config.yaml
n_layer: 12
n_kv_head: 2
vocab_size: 2048
bias: "none"
init: "trunc"
init_std_up: 0.0625
optimizer: "adamw"
grad_clip: 1.0
seq_len: 1024
doc_mask: true
steps: 6515
Each number is 50 + 10 x the weight over its row's rms, rounded and kept within 0 to 99. Layers, rows and columns count from 0. The size before them is the row's rms in percent of the matrix's.

# layer 6 MLP up, 512x64, rms 0.209, rows 454-508, columns 0-63
087:45 57 42 54 38 41 51 54 54 61 57 59 31 53 54 37 52 38 52 42 51 38 60 48 37 64 47 40 56 49 31 42 61 50 63 52 63 67 70 21 40 45 61 60 46 46 55 48 58 62 71 60 41 34 52 46 52 44 43 52 42 39 42 46
093:48 50 43 51 30 50 54 58 83 59 68 48 45 60 57 61 52 48 56 54 42 44 32 35 63 49 55 31 52 52 57 66 50 42 60 55 39 72 50 40 43 38 71 56 46 52 59 52 55 50 60 36 54 57 47 49 50 50 55 52 41 46 37 39
106:45 48 47 46 32 37 47 72 58 61 39 46 38 44 58 43 67 48 45 53 49 62 60 58 34 50 32 57 59 48 42 53 60 36 49 57 46 64 55 60 35 54 41 34 46 39 44 47 29 51 47 57 55 35 41 40 45 41 39 52 28 64 48 47
094:44 34 23 51 48 55 47 53 41 45 40 64 62 38 59 43 49 46 30 55 39 38 49 49 65 44 44 46 60 44 40 47 43 49 37 49 56 60 48 59 29 51 29 39 61 46 70 55 48 60 60 44 41 61 43 40 36 43 43 52 48 44 53 68
105:54 49 42 62 52 41 56 51 55 60 54 49 30 43 57 45 51 49 25 48 60 28 43 39 39 55 39 56 62 57 44 34 51 35 27 37 43 39 59 46 43 35 59 51 48 50 58 65 53 65 54 54 49 34 45 45 38 39 56 70 54 55 41 43
108:51 68 59 68 44 38 43 46 56 60 40 39 33 53 56 42 43 41 59 39 41 23 39 43 42 47 51 42 57 56 38 57 55 50 50 53 46 52 54 41 50 57 58 47 18 72 53 54 54 42 47 56 37 41 39 63 56 48 41 54 36 51 45 52
104:42 54 39 57 40 28 58 54 52 39 42 63 58 45 53 52 57 52 49 52 59 50 45 57 36 56 55 41 59 58 30 23 60 48 41 45 61 51 53 38 53 38 39 55 52 67 65 68 54 52 38 57 41 46 44 47 42 34 35 46 65 59 32 49
101:44 41 59 60 53 42 40 41 49 54 49 41 50 70 61 28 57 50 36 58 45 39 30 44 50 49 55 36 57 47 51 64 47 47 56 53 62 61 61 46 38 60 45 42 30 44 56 40 40 28 22 57 46 39 46 53 48 47 50 51 62 38 40 58
102:56 57 40 72 48 47 55 47 50 37 42 34 64 77 44 44 62 52 38 39 51 52 51 42 44 64 40 41 50 51 44 48 73 47 38 50 54 62 51 43 30 40 47 61 34 56 63 56 46 50 39 61 40 38 48 44 54 46 59 51 29 57 47 52
091:46 32 38 56 57 28 48 58 38 53 46 48 53 40 43 51 65 49 41 46 37 26 38 46 42 57 59 65 38 46 36 41 36 47 57 46 64 46 59 40 38 62 53 52 46 52 47 71 53 60 48 61 43 40 49 31 37 41 36 46 43 58 60 52
096:57 32 50 47 50 50 50 56 47 61 55 50 36 68 55 41 48 55 57 51 59 49 50 46 40 57 44 48 40 35 46 39 55 65 63 61 48 36 59 59 44 40 55 24 39 50 62 49 28 22 29 33 43 49 38 47 55 46 42 52 46 45 45 52
100:39 47 48 55 56 46 42 56 47 77 46 50 40 60 46 56 49 39 36 31 47 68 58 53 39 45 50 40 51 46 60 45 52 48 54 65 53 63 66 40 50 40 64 44 26 41 56 62 44 39 63 22 56 48 38 48 45 42 48 36 56 53 46 44
095:28 32 46 55 57 40 59 47 41 50 46 52 42 68 66 40 59 49 57 51 40 51 32 40 47 60 48 44 72 71 48 37 62 47 32 54 42 57 45 39 51 62 65 61 42 47 63 58 51 58 41 39 49 54 48 41 43 61 45 61 42 63 45 43
097:29 53 53 53 56 51 58 43 51 68 46 51 50 52 50 52 61 44 57 42 43 52 31 50 62 45 49 37 57 45 56 43 45 68 45 55 58 28 56 45 29 53 50 44 45 65 54 66 55 42 35 39 19 46 44 54 41 67 52 48 42 36 43 62
105:40 53 60 57 45 45 49 56 59 56 36 52 46 55 69 23 54 63 55 37 71 40 37 50 52 52 41 42 37 65 48 39 50 53 49 57 40 65 61 50 50 53 38 35 50 40 58 54 37 39 32 68 38 40 44 40 52 49 33 48 45 55 45 38
096:44 31 45 60 48 39 75 53 51 53 58 52 65 62 51 57 46 46 52 52 59 59 38 35 43 66 43 54 61 52 42 56 52 41 45 49 43 62 34 49 49 65 64 49 31 67 55 65 58 53 40 45 68 48 53 65 53 39 48 58 29 51 62 58
112:42 53 37 48 27 42 55 81 43 54 50 53 52 46 47 59 50 39 49 47 50 55 49 58 57 61 53 54 48 24 37 41 64 47 54 50 66 49 65 34 43 47 57 31 57 54 58 56 29 41 49 54 62 39 44 47 43 32 55 57 57 58 47 58
086:45 47 46 53 42 30 42 54 57 45 71 40 56 59 41 59 42 45 29 38 36 48 36 42 39 48 50 58 43 51 38 37 60 32 42 65 50 61 51 37 50 32 48 49 37 42 46 59 61 59 46 56 42 28 49 54 31 40 53 53 45 37 49 45
109:45 57 34 59 52 45 49 50 62 37 55 52 33 29 63 49 41 52 48 36 54 45 39 31 54 63 48 30 55 63 43 34 44 60 54 51 60 49 44 41 48 54 67 39 27 51 40 62 56 58 41 56 43 42 34 45 46 49 32 49 58 49 51 36
090:41 40 29 55 40 26 54 53 64 43 45 38 47 35 49 44 55 50 51 33 47 46 54 46 51 56 44 43 64 73 42 58 67 36 48 47 48 55 45 34 36 57 45 57 55 54 51 75 63 46 38 40 48 38 43 47 49 64 46 54 42 43 34 47
117:34 40 56 64 54 42 59 50 54 62 40 54 30 60 58 42 58 54 59 43 53 53 33 38 62 56 48 57 70 49 48 45 45 35 46 70 55 61 44 29 46 49 62 59 59 52 60 48 34 41 53 44 55 44 40 40 49 49 40 54 56 40 44 77
120:38 51 48 54 41 41 60 62 59 75 69 51 60 48 47 41 63 40 44 41 44 42 41 45 43 53 48 52 69 66 46 67 60 60 51 55 53 59 57 56 59 49 42 32 41 41 62 51 38 39 41 48 64 44 48 57 38 45 50 47 26 37 57 34
104:33 42 42 61 39 48 51 64 67 45 39 47 43 50 46 48 67 41 48 50 54 65 67 59 64 60 35 35 39 38 53 41 67 47 65 49 62 48 46 49 36 51 58 45 38 49 57 52 52 33 57 45 39 48 31 45 40 32 48 53 44 53 35 39
112:40 46 44 73 39 26 57 44 63 64 49 48 47 54 44 32 55 46 55 43 42 49 38 49 47 54 53 40 53 44 29 42 54 47 59 41 52 66 59 57 28 41 40 64 46 60 59 65 55 51 52 52 59 43 45 52 48 51 47 66 28 50 37 65
128:53 47 58 64 35 50 61 58 61 60 53 52 39 57 53 38 52 37 48 56 56 52 20 40 60 53 38 30 55 52 55 60 43 25 62 68 56 45 63 54 50 61 54 47 46 55 56 53 53 45 46 35 52 43 40 45 44 51 23 59 40 47 53 40
093:56 48 54 58 38 49 48 46 59 37 61 53 72 52 43 55 55 41 32 48 28 55 26 52 42 51 47 28 44 40 45 60 42 55 46 49 64 55 49 55 54 35 53 49 40 49 46 57 50 33 28 26 49 35 47 49 44 49 39 58 38 46 58 46
119:52 47 51 54 50 42 69 57 50 45 33 36 28 61 47 40 56 42 51 46 41 38 50 37 36 49 47 38 48 46 39 47 43 47 36 56 53 51 61 49 21 48 57 29 42 44 39 43 41 47 70 54 48 40 44 64 52 45 38 57 42 56 31 38
111:42 53 49 62 60 45 60 51 38 51 31 53 29 66 57 48 50 43 36 40 55 41 45 46 55 50 48 31 48 48 44 62 39 33 45 55 44 63 46 48 59 57 58 43 41 48 56 59 43 48 38 31 45 19 40 30 46 42 40 54 50 63 37 43
115:50 52 49 70 58 35 48 49 40 46 41 40 39 43 41 55 56 44 50 41 48 40 46 51 44 62 46 55 69 57 61 65 43 45 58 55 58 70 55 49 40 58 55 32 58 50 55 54 39 55 39 64 62 48 54 44 23 57 31 57 29 65 46 59
115:51 35 32 60 21 38 54 65 69 56 40 58 45 46 46 37 49 54 47 33 54 41 62 55 52 59 53 52 62 41 33 50 48 46 29 48 70 55 59 46 44 42 58 35 44 60 67 55 48 51 50 55 57 50 51 52 58 40 51 53 44 60 66 57
103:39 35 55 56 49 43 57 52 73 64 35 55 34 43 61 33 55 43 51 50 58 45 34 58 65 65 48 35 63 42 42 42 49 47 54 40 44 46 52 64 40 49 41 67 51 61 56 52 56 48 51 34 52 48 33 44 34 59 38 57 51 59 45 29
103:41 46 44 60 58 34 51 51 53 39 42 43 33 64 47 48 58 55 33 38 44 44 43 48 59 51 58 33 40 41 46 29 31 50 41 53 65 56 66 47 55 31 53 47 35 42 70 56 41 51 53 50 47 39 57 38 33 39 37 61 46 60 43 57
098:44 46 56 41 44 53 59 60 55 64 59 48 21 43 72 57 50 40 33 46 45 45 54 54 72 53 50 45 57 39 49 36 40 56 46 83 47 39 58 52 37 45 56 57 53 56 42 57 35 50 50 39 55 37 44 45 45 55 39 53 40 57 39 54
093:42 51 52 47 30 57 54 50 50 49 77 48 55 49 61 41 45 44 38 40 49 49 38 40 54 63 49 33 61 63 38 46 58 68 52 67 42 39 51 47 58 52 65 45 52 54 49 53 55 45 55 65 52 36 48 72 37 55 48 64 57 57 76 41
100:47 54 51 48 25 57 49 57 64 53 44 47 46 39 75 22 49 49 38 58 52 47 51 44 43 44 47 37 60 42 53 39 32 46 39 57 61 50 56 33 40 42 43 26 50 43 51 58 45 51 49 36 49 40 42 48 56 36 39 42 57 55 33 45
101:43 46 57 54 43 38 47 73 53 55 43 46 45 59 37 60 52 45 36 43 46 59 33 41 37 46 45 49 45 29 54 54 56 33 66 45 57 58 44 57 44 57 69 54 36 61 57 45 43 18 38 51 61 43 45 37 52 47 38 45 42 52 34 53
096:51 50 30 56 25 56 45 58 62 64 45 55 46 42 59 44 55 44 51 42 46 38 53 26 40 70 32 41 59 46 54 40 39 50 61 49 36 57 64 44 60 47 72 64 53 60 52 67 57 50 52 38 49 37 49 64 45 43 49 52 42 49 43 47
106:33 56 59 63 41 46 47 55 65 69 49 33 51 45 66 30 56 57 41 52 58 31 38 46 42 54 52 37 50 67 54 48 42 55 59 56 58 56 64 55 37 39 46 50 49 56 69 70 52 43 52 59 44 46 55 45 51 48 33 56 39 29 49 53
111:49 29 30 53 53 41 49 64 49 36 36 61 50 51 66 36 43 35 42 38 64 48 53 54 43 55 39 47 44 28 44 38 37 56 62 59 46 62 69 39 50 50 50 50 51 53 58 57 46 56 47 73 59 38 56 51 36 43 47 46 33 55 56 42
109:34 49 49 55 49 52 53 47 46 35 62 38 64 60 57 52 46 26 57 44 48 55 55 51 60 48 38 40 56 38 57 39 53 35 68 44 53 67 58 38 37 60 48 40 26 64 41 64 39 34 55 54 47 46 48 30 36 44 49 59 46 49 44 56
120:31 39 53 50 37 46 61 55 56 51 53 61 39 56 53 51 45 46 52 50 49 60 49 38 66 63 27 45 55 40 42 35 64 41 38 56 54 47 50 45 49 46 53 44 54 56 59 52 32 58 47 67 60 44 49 28 44 58 29 65 39 54 35 30
074:40 48 46 52 43 50 43 59 42 51 62 52 60 58 53 54 75 50 45 67 44 48 48 41 59 31 70 59 43 68 35 55 50 27 65 53 62 50 52 54 56 38 59 34 67 49 42 52 50 54 58 54 69 57 49 40 48 34 51 40 50 34 50 42
109:49 51 57 46 39 41 65 47 57 51 40 55 38 67 40 42 38 23 48 42 40 53 38 44 58 42 50 43 53 54 59 37 63 53 49 68 41 56 40 35 51 65 41 53 51 50 47 43 47 42 51 53 54 30 34 53 48 44 29 49 62 51 29 66
121:40 55 61 61 44 42 81 51 56 40 32 57 47 48 67 54 42 42 59 44 61 58 39 50 66 57 33 44 64 43 42 49 56 32 53 49 58 57 64 44 35 47 62 41 55 36 52 56 33 53 56 38 54 50 43 59 36 45 47 52 39 64 43 52
106:38 49 56 50 41 38 46 59 43 45 28 44 40 41 59 43 43 46 42 55 46 48 51 48 65 56 40 22 59 40 48 56 46 50 45 44 64 61 53 58 36 59 48 55 48 45 61 55 25 42 59 45 54 39 30 40 47 46 38 57 47 77 39 54
105:41 46 35 62 52 54 51 68 53 43 48 53 51 60 47 33 52 20 51 46 50 49 43 31 57 53 49 47 51 45 43 31 47 53 54 64 67 59 58 42 28 59 60 58 44 69 50 65 59 38 56 49 45 33 44 61 49 45 57 50 51 35 54 62
084:56 47 56 43 44 52 52 69 55 49 49 33 43 54 53 16 71 52 47 47 54 41 47 53 34 54 56 42 54 61 44 40 63 59 44 59 55 29 44 52 56 66 35 49 49 41 37 57 54 59 52 57 63 37 43 63 45 48 43 42 48 54 64 32
102:46 52 52 57 41 56 41 45 57 68 58 51 58 46 58 52 57 51 50 55 39 36 47 47 54 51 36 40 62 45 52 62 45 32 55 54 52 74 47 62 44 64 76 45 55 50 45 59 44 33 37 68 40 52 32 52 46 45 30 50 39 37 33 51
105:55 49 45 66 42 60 58 58 66 67 50 27 63 71 53 50 61 48 53 53 50 43 41 37 39 58 42 59 54 56 47 53 62 28 42 66 54 39 42 34 42 30 50 37 43 54 41 38 44 46 39 47 50 54 36 49 48 40 48 56 53 69 55 47
099:29 51 59 51 41 49 51 46 52 39 47 61 29 48 44 58 72 55 61 60 62 52 48 56 29 63 48 46 43 48 49 44 53 41 40 55 50 50 44 51 58 65 46 41 23 71 48 51 44 29 49 48 65 33 36 45 51 37 43 52 54 46 50 42
099:58 38 45 59 45 50 61 39 78 36 58 41 57 46 50 56 38 39 27 49 45 53 44 44 57 59 30 55 54 63 52 54 56 48 42 32 54 74 53 62 47 61 58 55 43 49 48 59 42 38 56 44 45 54 52 57 43 51 49 73 51 70 45 47
099:43 62 36 53 49 23 53 67 70 56 39 30 42 40 53 49 51 38 29 44 47 59 34 57 42 55 52 54 47 71 42 55 46 55 28 57 40 51 50 45 50 63 48 56 45 37 65 52 51 45 55 49 45 40 47 32 41 48 54 44 47 49 37 58
107:27 46 44 70 46 49 44 54 63 77 51 47 39 45 49 55 57 56 46 41 46 59 51 42 66 71 31 23 38 50 49 54 39 52 47 47 65 52 56 52 55 38 50 51 38 45 57 50 46 39 41 55 45 51 28 32 49 47 49 51 51 49 39 51
107:49 24 44 64 44 49 52 41 49 47 53 55 37 74 35 48 56 58 46 43 59 50 23 42 61 53 37 46 48 67 47 45 46 41 54 59 52 58 59 35 50 38 51 54 42 55 56 71 59 34 32 40 52 45 50 50 43 50 34 52 60 54 35 52
106:50 30 58 52 57 41 67 53 64 51 22 41 47 48 66 35 63 53 52 40 50 51 50 41 47 51 45 63 75 59 38 64 54 55 49 45 59 58 50 55 46 48 53 31 50 77 54 46 50 45 49 54 44 48 46 49 43 47 29 46 57 69 49 54
# layer 6 MLP down (transposed), 512x64, rms 0.173, rows 454-507, columns 0-63
080:45 38 61 72 44 54 41 53 57 46 46 29 58 44 51 50 42 50 44 54 52 49 44 42 57 62 42 48 46 55 50 46 41 55 53 45 45 41 50 46 49 53 28 43 51 42 30 39 38 54 56 55 48 51 91 55 47 44 58 67 35 51 66 41
088:53 64 43 59 40 34 42 49 43 45 50 57 47 48 37 42 45 57 45 48 57 53 54 46 64 47 50 71 43 50 61 24 51 44 45 47 57 43 53 56 48 62 38 42 55 58 46 42 34 63 70 77 47 64 43 54 53 58 30 54 39 36 52 63
103:54 31 52 45 64 44 54 51 49 55 42 46 57 66 58 40 45 52 48 46 40 60 74 76 46 45 53 50 43 54 65 55 64 52 37 62 40 61 61 65 34 44 48 47 46 52 62 44 27 34 45 68 59 58 42 38 55 52 53 51 41 41 41 50
088:52 49 67 66 49 40 30 50 68 39 47 58 54 51 47 46 64 19 59 51 42 62 48 57 47 73 42 48 47 64 72 65 44 52 51 56 55 44 73 47 60 49 50 55 39 45 39 47 45 54 43 51 45 56 42 56 40 46 59 59 59 47 42 53
099:51 67 58 50 58 56 67 48 51 47 58 66 56 48 53 49 45 39 50 66 52 49 31 51 66 38 66 34 66 32 61 52 43 51 63 61 58 57 53 41 54 55 46 40 64 47 49 48 48 55 32 44 43 60 70 63 37 51 44 58 37 38 51 34
103:65 45 54 42 47 59 58 47 51 52 40 48 59 68 50 23 46 31 68 43 34 59 49 48 44 39 57 48 59 54 46 51 55 69 58 57 46 51 49 55 56 58 48 53 40 66 47 57 59 56 71 57 56 33 55 36 49 59 62 30 51 29 47 45
113:38 60 56 18 51 49 58 54 36 33 64 46 49 46 54 65 41 60 43 63 57 50 35 57 54 60 33 53 48 46 43 41 84 44 50 48 52 41 46 43 49 53 38 46 56 48 53 46 29 48 52 49 44 62 63 45 54 55 37 44 56 46 50 44
097:40 38 46 52 53 56 62 40 50 47 48 64 45 61 56 41 40 56 35 47 50 34 44 71 48 39 39 63 53 55 43 40 58 57 43 53 33 49 54 42 54 52 40 63 59 40 59 48 48 46 66 82 55 42 58 45 60 44 68 48 70 50 35 49
092:44 45 32 57 35 33 45 55 39 62 33 52 45 34 49 47 47 28 56 46 46 49 52 43 60 53 71 59 60 59 36 67 51 55 62 35 45 56 51 37 62 65 50 48 55 39 47 50 59 56 51 61 53 57 49 60 34 71 52 54 57 64 39 43
082:65 40 61 40 51 56 55 43 58 36 58 48 43 43 51 57 58 74 48 49 60 52 45 49 28 39 51 39 71 59 40 50 60 55 58 39 36 47 54 38 63 42 54 48 38 47 59 42 55 53 40 51 45 59 53 50 59 26 43 63 69 60 41 36
086:47 46 49 82 61 50 57 48 36 46 51 50 62 44 46 67 62 52 46 51 39 37 56 49 44 57 42 70 63 56 44 54 56 32 39 45 66 44 45 34 48 67 52 46 59 45 39 61 63 55 53 34 40 43 54 59 59 60 52 53 65 41 35 53
085:58 37 55 58 47 49 40 51 45 42 65 50 36 33 66 35 35 36 40 41 55 45 43 57 58 65 40 61 43 54 43 62 54 54 58 39 54 46 59 64 42 45 34 50 56 43 58 35 50 77 43 74 56 54 61 49 39 58 48 63 52 49 57 49
089:46 46 39 41 58 64 40 58 58 55 51 51 54 43 40 50 47 42 56 47 55 42 52 43 40 24 66 60 34 53 38 54 60 59 39 42 49 55 48 24 62 65 51 37 68 42 43 43 48 53 35 50 65 49 47 39 33 67 61 53 46 56 59 66
087:61 42 45 57 53 55 45 40 45 47 50 36 49 43 44 54 53 32 31 49 49 59 63 63 52 68 44 47 52 42 44 48 40 48 55 33 56 61 60 55 45 52 45 57 59 30 57 46 18 57 55 50 64 46 40 47 57 35 46 42 67 61 66 34
097:24 40 60 56 42 35 49 44 45 55 57 48 54 43 53 45 48 36 40 53 36 50 49 56 43 58 26 63 45 54 41 72 50 55 46 61 58 26 57 38 53 45 47 62 72 58 48 43 53 46 34 43 57 57 44 50 42 64 67 50 56 49 38 43
094:50 54 52 24 68 56 45 68 45 48 45 45 43 39 55 57 52 62 49 57 45 52 49 66 62 31 50 49 39 40 61 53 68 51 46 49 61 41 34 36 45 47 41 51 61 66 39 53 60 48 69 43 45 62 55 34 53 59 38 55 48 28 51 45
139:40 51 66 59 36 68 34 54 68 66 40 42 46 51 53 46 38 53 42 30 52 37 56 28 51 37 56 47 46 42 71 52 32 68 52 51 43 51 49 57 65 58 41 39 46 54 53 53 50 38 49 39 53 65 44 42 54 51 54 44 51 50 69 45
087:35 65 62 39 57 46 47 38 49 48 60 70 49 62 55 50 49 57 42 48 55 45 42 56 48 22 38 65 51 34 56 42 54 46 54 68 44 48 37 46 44 47 55 48 55 70 61 33 72 44 54 62 63 54 44 52 66 44 61 52 50 58 50 40
113:49 62 59 58 51 66 47 48 55 55 36 35 43 55 45 44 40 66 55 42 56 58 51 60 58 59 40 37 46 76 39 56 38 52 44 66 54 61 41 51 54 54 40 58 23 48 44 35 60 47 46 65 54 55 41 46 57 38 62 48 44 52 37 70
097:33 67 38 63 55 45 45 41 36 38 54 47 56 46 61 45 35 60 41 41 39 52 60 71 55 41 37 52 69 55 44 54 63 41 52 55 53 45 58 56 59 61 55 57 56 58 62 55 75 38 42 48 31 51 58 64 51 52 47 31 45 59 53 41
115:31 61 66 47 58 52 43 59 65 66 65 59 44 47 47 65 48 44 51 60 45 46 56 45 54 56 49 54 56 45 51 58 41 58 40 25 44 28 66 60 67 50 42 44 48 53 52 58 49 63 37 35 40 46 52 53 39 48 49 56 41 45 58 24
137:56 47 51 75 58 68 50 57 63 57 44 43 70 62 59 44 41 51 32 44 36 43 54 73 48 66 55 49 44 44 50 63 39 59 56 44 43 44 58 50 47 43 57 49 51 47 42 38 34 52 35 54 55 54 43 35 52 63 51 41 60 54 27 40
113:45 54 33 72 48 45 38 44 40 47 41 55 39 39 55 47 37 62 46 43 43 42 46 42 53 64 59 51 39 47 43 67 50 48 43 62 37 56 57 61 52 40 58 59 49 35 50 31 84 47 53 61 55 67 47 57 67 54 51 55 51 43 51 58
108:42 60 56 63 57 58 68 55 41 54 58 55 59 57 51 50 38 28 44 50 49 52 52 29 39 28 54 65 49 36 65 36 51 55 59 60 46 51 36 50 50 49 56 34 69 61 56 65 50 41 43 56 50 38 66 37 41 63 49 60 40 53 48 45
122:34 36 62 55 66 50 43 47 52 56 52 56 60 54 49 45 52 57 39 54 49 48 61 32 48 70 49 45 49 50 58 48 51 53 41 53 23 29 40 40 54 60 44 61 60 44 48 40 56 57 46 57 66 28 56 53 65 31 56 59 57 61 33 56
093:71 43 41 40 62 34 57 47 60 43 39 44 40 61 41 38 44 50 49 44 48 38 61 35 64 69 57 58 47 61 45 54 62 44 43 46 34 39 52 57 35 52 38 63 55 34 57 44 63 59 45 55 49 50 47 41 33 54 47 54 56 32 49 69
118:59 40 53 59 61 60 48 56 53 47 49 45 48 58 33 65 45 49 40 40 58 45 57 40 46 63 55 59 52 57 41 47 42 32 67 33 81 73 56 50 48 60 46 57 53 51 36 46 33 51 46 52 40 50 57 37 46 59 40 61 50 48 38 70
110:44 50 82 62 39 56 56 56 30 47 40 56 57 57 74 55 34 52 45 50 52 51 51 29 49 51 41 31 49 40 62 51 43 41 54 56 44 53 47 46 44 48 41 54 53 54 48 47 28 45 56 30 55 42 49 50 66 41 36 42 50 52 58 38
125:61 28 50 12 49 46 38 63 41 52 56 55 53 47 52 35 56 43 58 67 43 57 42 55 46 50 48 48 34 51 63 65 55 44 53 43 56 36 51 41 58 35 45 58 45 54 34 59 45 44 55 54 39 50 47 68 37 53 62 46 53 66 55 47
134:52 47 56 76 45 59 55 45 50 56 51 59 54 61 38 56 57 59 66 37 50 32 59 33 56 45 45 54 60 52 41 73 41 57 44 56 45 49 61 51 48 39 60 50 41 64 60 29 64 69 57 60 52 54 59 43 55 61 54 60 62 50 59 34
110:45 63 68 52 49 49 61 49 59 63 59 57 51 50 45 43 35 54 35 50 69 37 46 43 45 69 44 51 45 54 37 33 61 41 50 49 42 47 50 38 44 61 26 72 53 45 44 51 30 53 42 58 65 44 46 53 50 50 40 42 64 50 45 30
108:50 62 49 53 48 51 23 48 68 52 42 47 55 54 42 70 52 84 42 49 41 41 54 64 42 32 52 50 52 48 44 57 33 53 56 47 50 54 48 54 54 45 54 42 40 34 56 55 37 48 43 56 32 45 63 42 63 37 39 45 51 64 43 56
097:59 53 45 58 64 47 30 43 60 49 44 53 65 60 50 50 62 53 60 54 58 59 47 37 41 56 38 71 45 66 35 46 31 62 50 51 46 54 49 58 52 53 51 36 39 38 71 43 67 52 57 59 58 34 46 38 50 56 56 46 51 77 46 54
077:59 55 37 51 45 49 59 49 53 57 44 39 49 62 52 57 50 50 43 38 54 49 55 51 48 34 58 60 52 58 50 61 56 28 41 26 41 66 69 50 40 42 40 47 48 54 51 44 29 63 53 57 30 55 56 38 57 43 60 31 46 33 31 57
096:67 72 62 57 55 51 61 44 39 48 60 42 55 50 55 69 52 36 42 31 34 66 56 29 69 45 43 53 36 42 50 41 65 46 46 41 56 52 50 49 26 52 55 51 58 52 44 50 40 62 50 58 41 63 52 55 52 61 36 55 41 45 51 40
099:61 56 40 56 37 34 53 44 48 58 50 58 50 43 47 45 49 34 53 60 39 41 55 36 56 55 54 47 47 41 47 42 38 40 57 38 51 54 34 64 54 34 37 65 49 44 76 26 58 65 47 54 64 43 40 57 64 56 60 38 42 64 60 48
087:48 39 49 20 55 49 48 49 56 48 52 57 47 50 63 38 47 44 55 60 72 46 43 52 30 43 45 44 57 61 64 55 47 55 50 50 48 41 38 43 58 72 45 55 42 47 67 45 60 59 66 41 68 55 30 54 52 36 54 33 53 46 59 41
111:57 43 60 27 54 70 51 42 40 57 65 62 46 48 53 52 47 50 42 69 62 54 22 59 44 42 51 56 56 49 43 63 67 43 48 54 39 57 58 51 55 56 57 43 61 44 60 63 45 56 52 33 60 70 42 41 43 51 45 58 33 56 39 51
097:47 54 52 49 56 32 44 45 45 46 52 63 55 45 50 63 85 53 60 54 59 38 52 45 40 44 41 48 70 66 49 44 44 38 51 53 35 56 38 53 40 42 46 48 50 49 63 57 41 45 40 42 52 46 21 69 54 39 50 60 58 55 34 53
104:58 49 48 58 65 55 62 57 49 39 42 48 44 67 47 48 48 54 66 41 57 45 57 60 28 62 51 45 55 52 41 35 30 37 55 43 59 29 59 37 62 64 45 49 52 62 61 51 45 42 67 66 52 38 50 36 43 38 34 57 50 47 58 39
114:55 50 56 54 67 40 34 44 35 45 51 79 69 47 57 58 41 50 48 57 38 61 43 60 40 61 36 75 47 46 55 43 50 39 55 65 49 47 49 30 40 46 44 55 48 35 58 53 52 58 70 41 46 41 48 50 64 55 41 54 44 39 55 49
081:59 49 49 55 62 52 63 48 57 52 39 59 30 41 43 45 30 52 51 38 59 54 47 58 43 61 33 52 66 36 63 50 50 63 32 55 45 39 49 60 47 71 49 71 25 56 62 56 56 50 61 42 39 41 39 52 50 52 49 56 51 67 53 49
090:71 53 46 39 39 57 39 65 40 46 47 57 60 45 47 43 58 73 54 46 61 58 55 47 32 35 63 42 64 56 48 59 37 60 52 47 46 47 47 50 60 58 46 41 36 67 53 69 45 58 64 56 41 62 53 55 45 35 57 62 60 44 59 30
136:50 75 48 59 49 30 55 50 36 49 28 58 46 44 57 72 51 35 55 54 52 45 50 70 63 55 48 53 65 48 41 64 48 38 47 40 53 37 45 57 50 43 67 44 48 59 51 45 37 58 42 57 48 49 34 70 40 57 52 56 60 59 39 57
103:48 90 49 50 36 46 47 60 38 53 32 45 42 69 46 54 41 50 44 48 51 30 59 50 44 66 53 50 54 44 39 56 40 60 45 34 65 54 51 66 46 55 40 64 42 47 57 48 46 39 50 53 49 62 34 50 47 67 53 43 43 49 45 54
118:50 48 44 81 57 70 58 44 53 52 61 46 57 47 49 48 40 35 50 57 54 40 54 52 53 54 49 45 57 60 40 46 46 54 64 52 52 52 63 42 19 53 50 60 42 62 42 34 40 46 39 49 58 33 60 56 51 67 45 57 75 47 49 54
081:59 35 35 62 47 36 50 39 50 55 50 62 51 41 48 67 30 49 56 66 33 52 49 49 54 81 42 70 40 44 44 56 56 44 59 50 45 51 60 51 50 39 62 50 38 47 56 57 34 43 40 49 54 52 46 35 52 69 52 59 63 42 43 55
080:45 39 51 61 44 48 56 44 40 39 51 65 57 37 49 54 36 45 56 51 48 60 46 35 46 43 60 65 70 46 52 52 32 51 34 33 43 44 63 31 61 63 42 56 50 47 68 44 57 64 47 39 44 48 42 47 64 57 67 51 55 61 68 38
106:63 31 56 50 34 50 52 61 53 67 47 38 53 60 39 46 37 37 45 56 31 50 46 55 27 59 40 63 49 41 64 43 49 48 66 45 46 46 57 45 43 33 51 56 59 68 47 37 46 48 48 56 59 58 38 45 61 40 50 57 48 71 56 34
077:57 44 56 51 55 33 46 53 50 69 40 46 41 41 51 50 36 51 43 38 33 44 39 28 59 42 42 53 59 53 53 51 45 28 52 57 57 42 49 46 38 39 57 61 58 48 45 50 37 58 34 46 46 52 79 50 57 39 45 64 44 32 35 45
089:43 43 47 54 52 38 67 61 34 46 44 44 34 52 66 30 59 58 47 64 59 38 37 49 49 36 59 55 59 43 46 58 45 59 56 50 64 48 41 37 56 38 24 57 54 61 45 41 33 54 61 51 65 47 59 40 32 50 58 36 50 49 45 52
088:75 39 59 58 47 62 45 63 35 55 45 62 52 51 41 46 42 36 46 57 39 50 41 49 54 35 53 45 73 54 48 58 47 41 52 40 50 54 66 47 60 47 67 46 43 58 35 52 28 44 30 38 36 49 59 46 57 49 53 36 63 55 68 50
100:57 58 45 53 58 49 48 51 33 51 54 46 50 60 58 53 44 77 40 36 59 43 45 50 38 50 51 58 53 65 37 63 54 50 43 43 22 25 46 47 44 55 71 51 50 44 47 50 43 51 45 52 56 53 58 63 57 55 53 57 62 57 75 33
097:53 53 45 14 68 46 60 47 39 50 42 44 57 49 56 44 51 35 52 44 48 58 48 49 38 49 42 56 62 40 43 44 72 55 39 37 55 53 56 46 64 55 56 44 61 60 62 42 72 49 59 57 39 44 39 53 57 57 44 34 47 62 67 46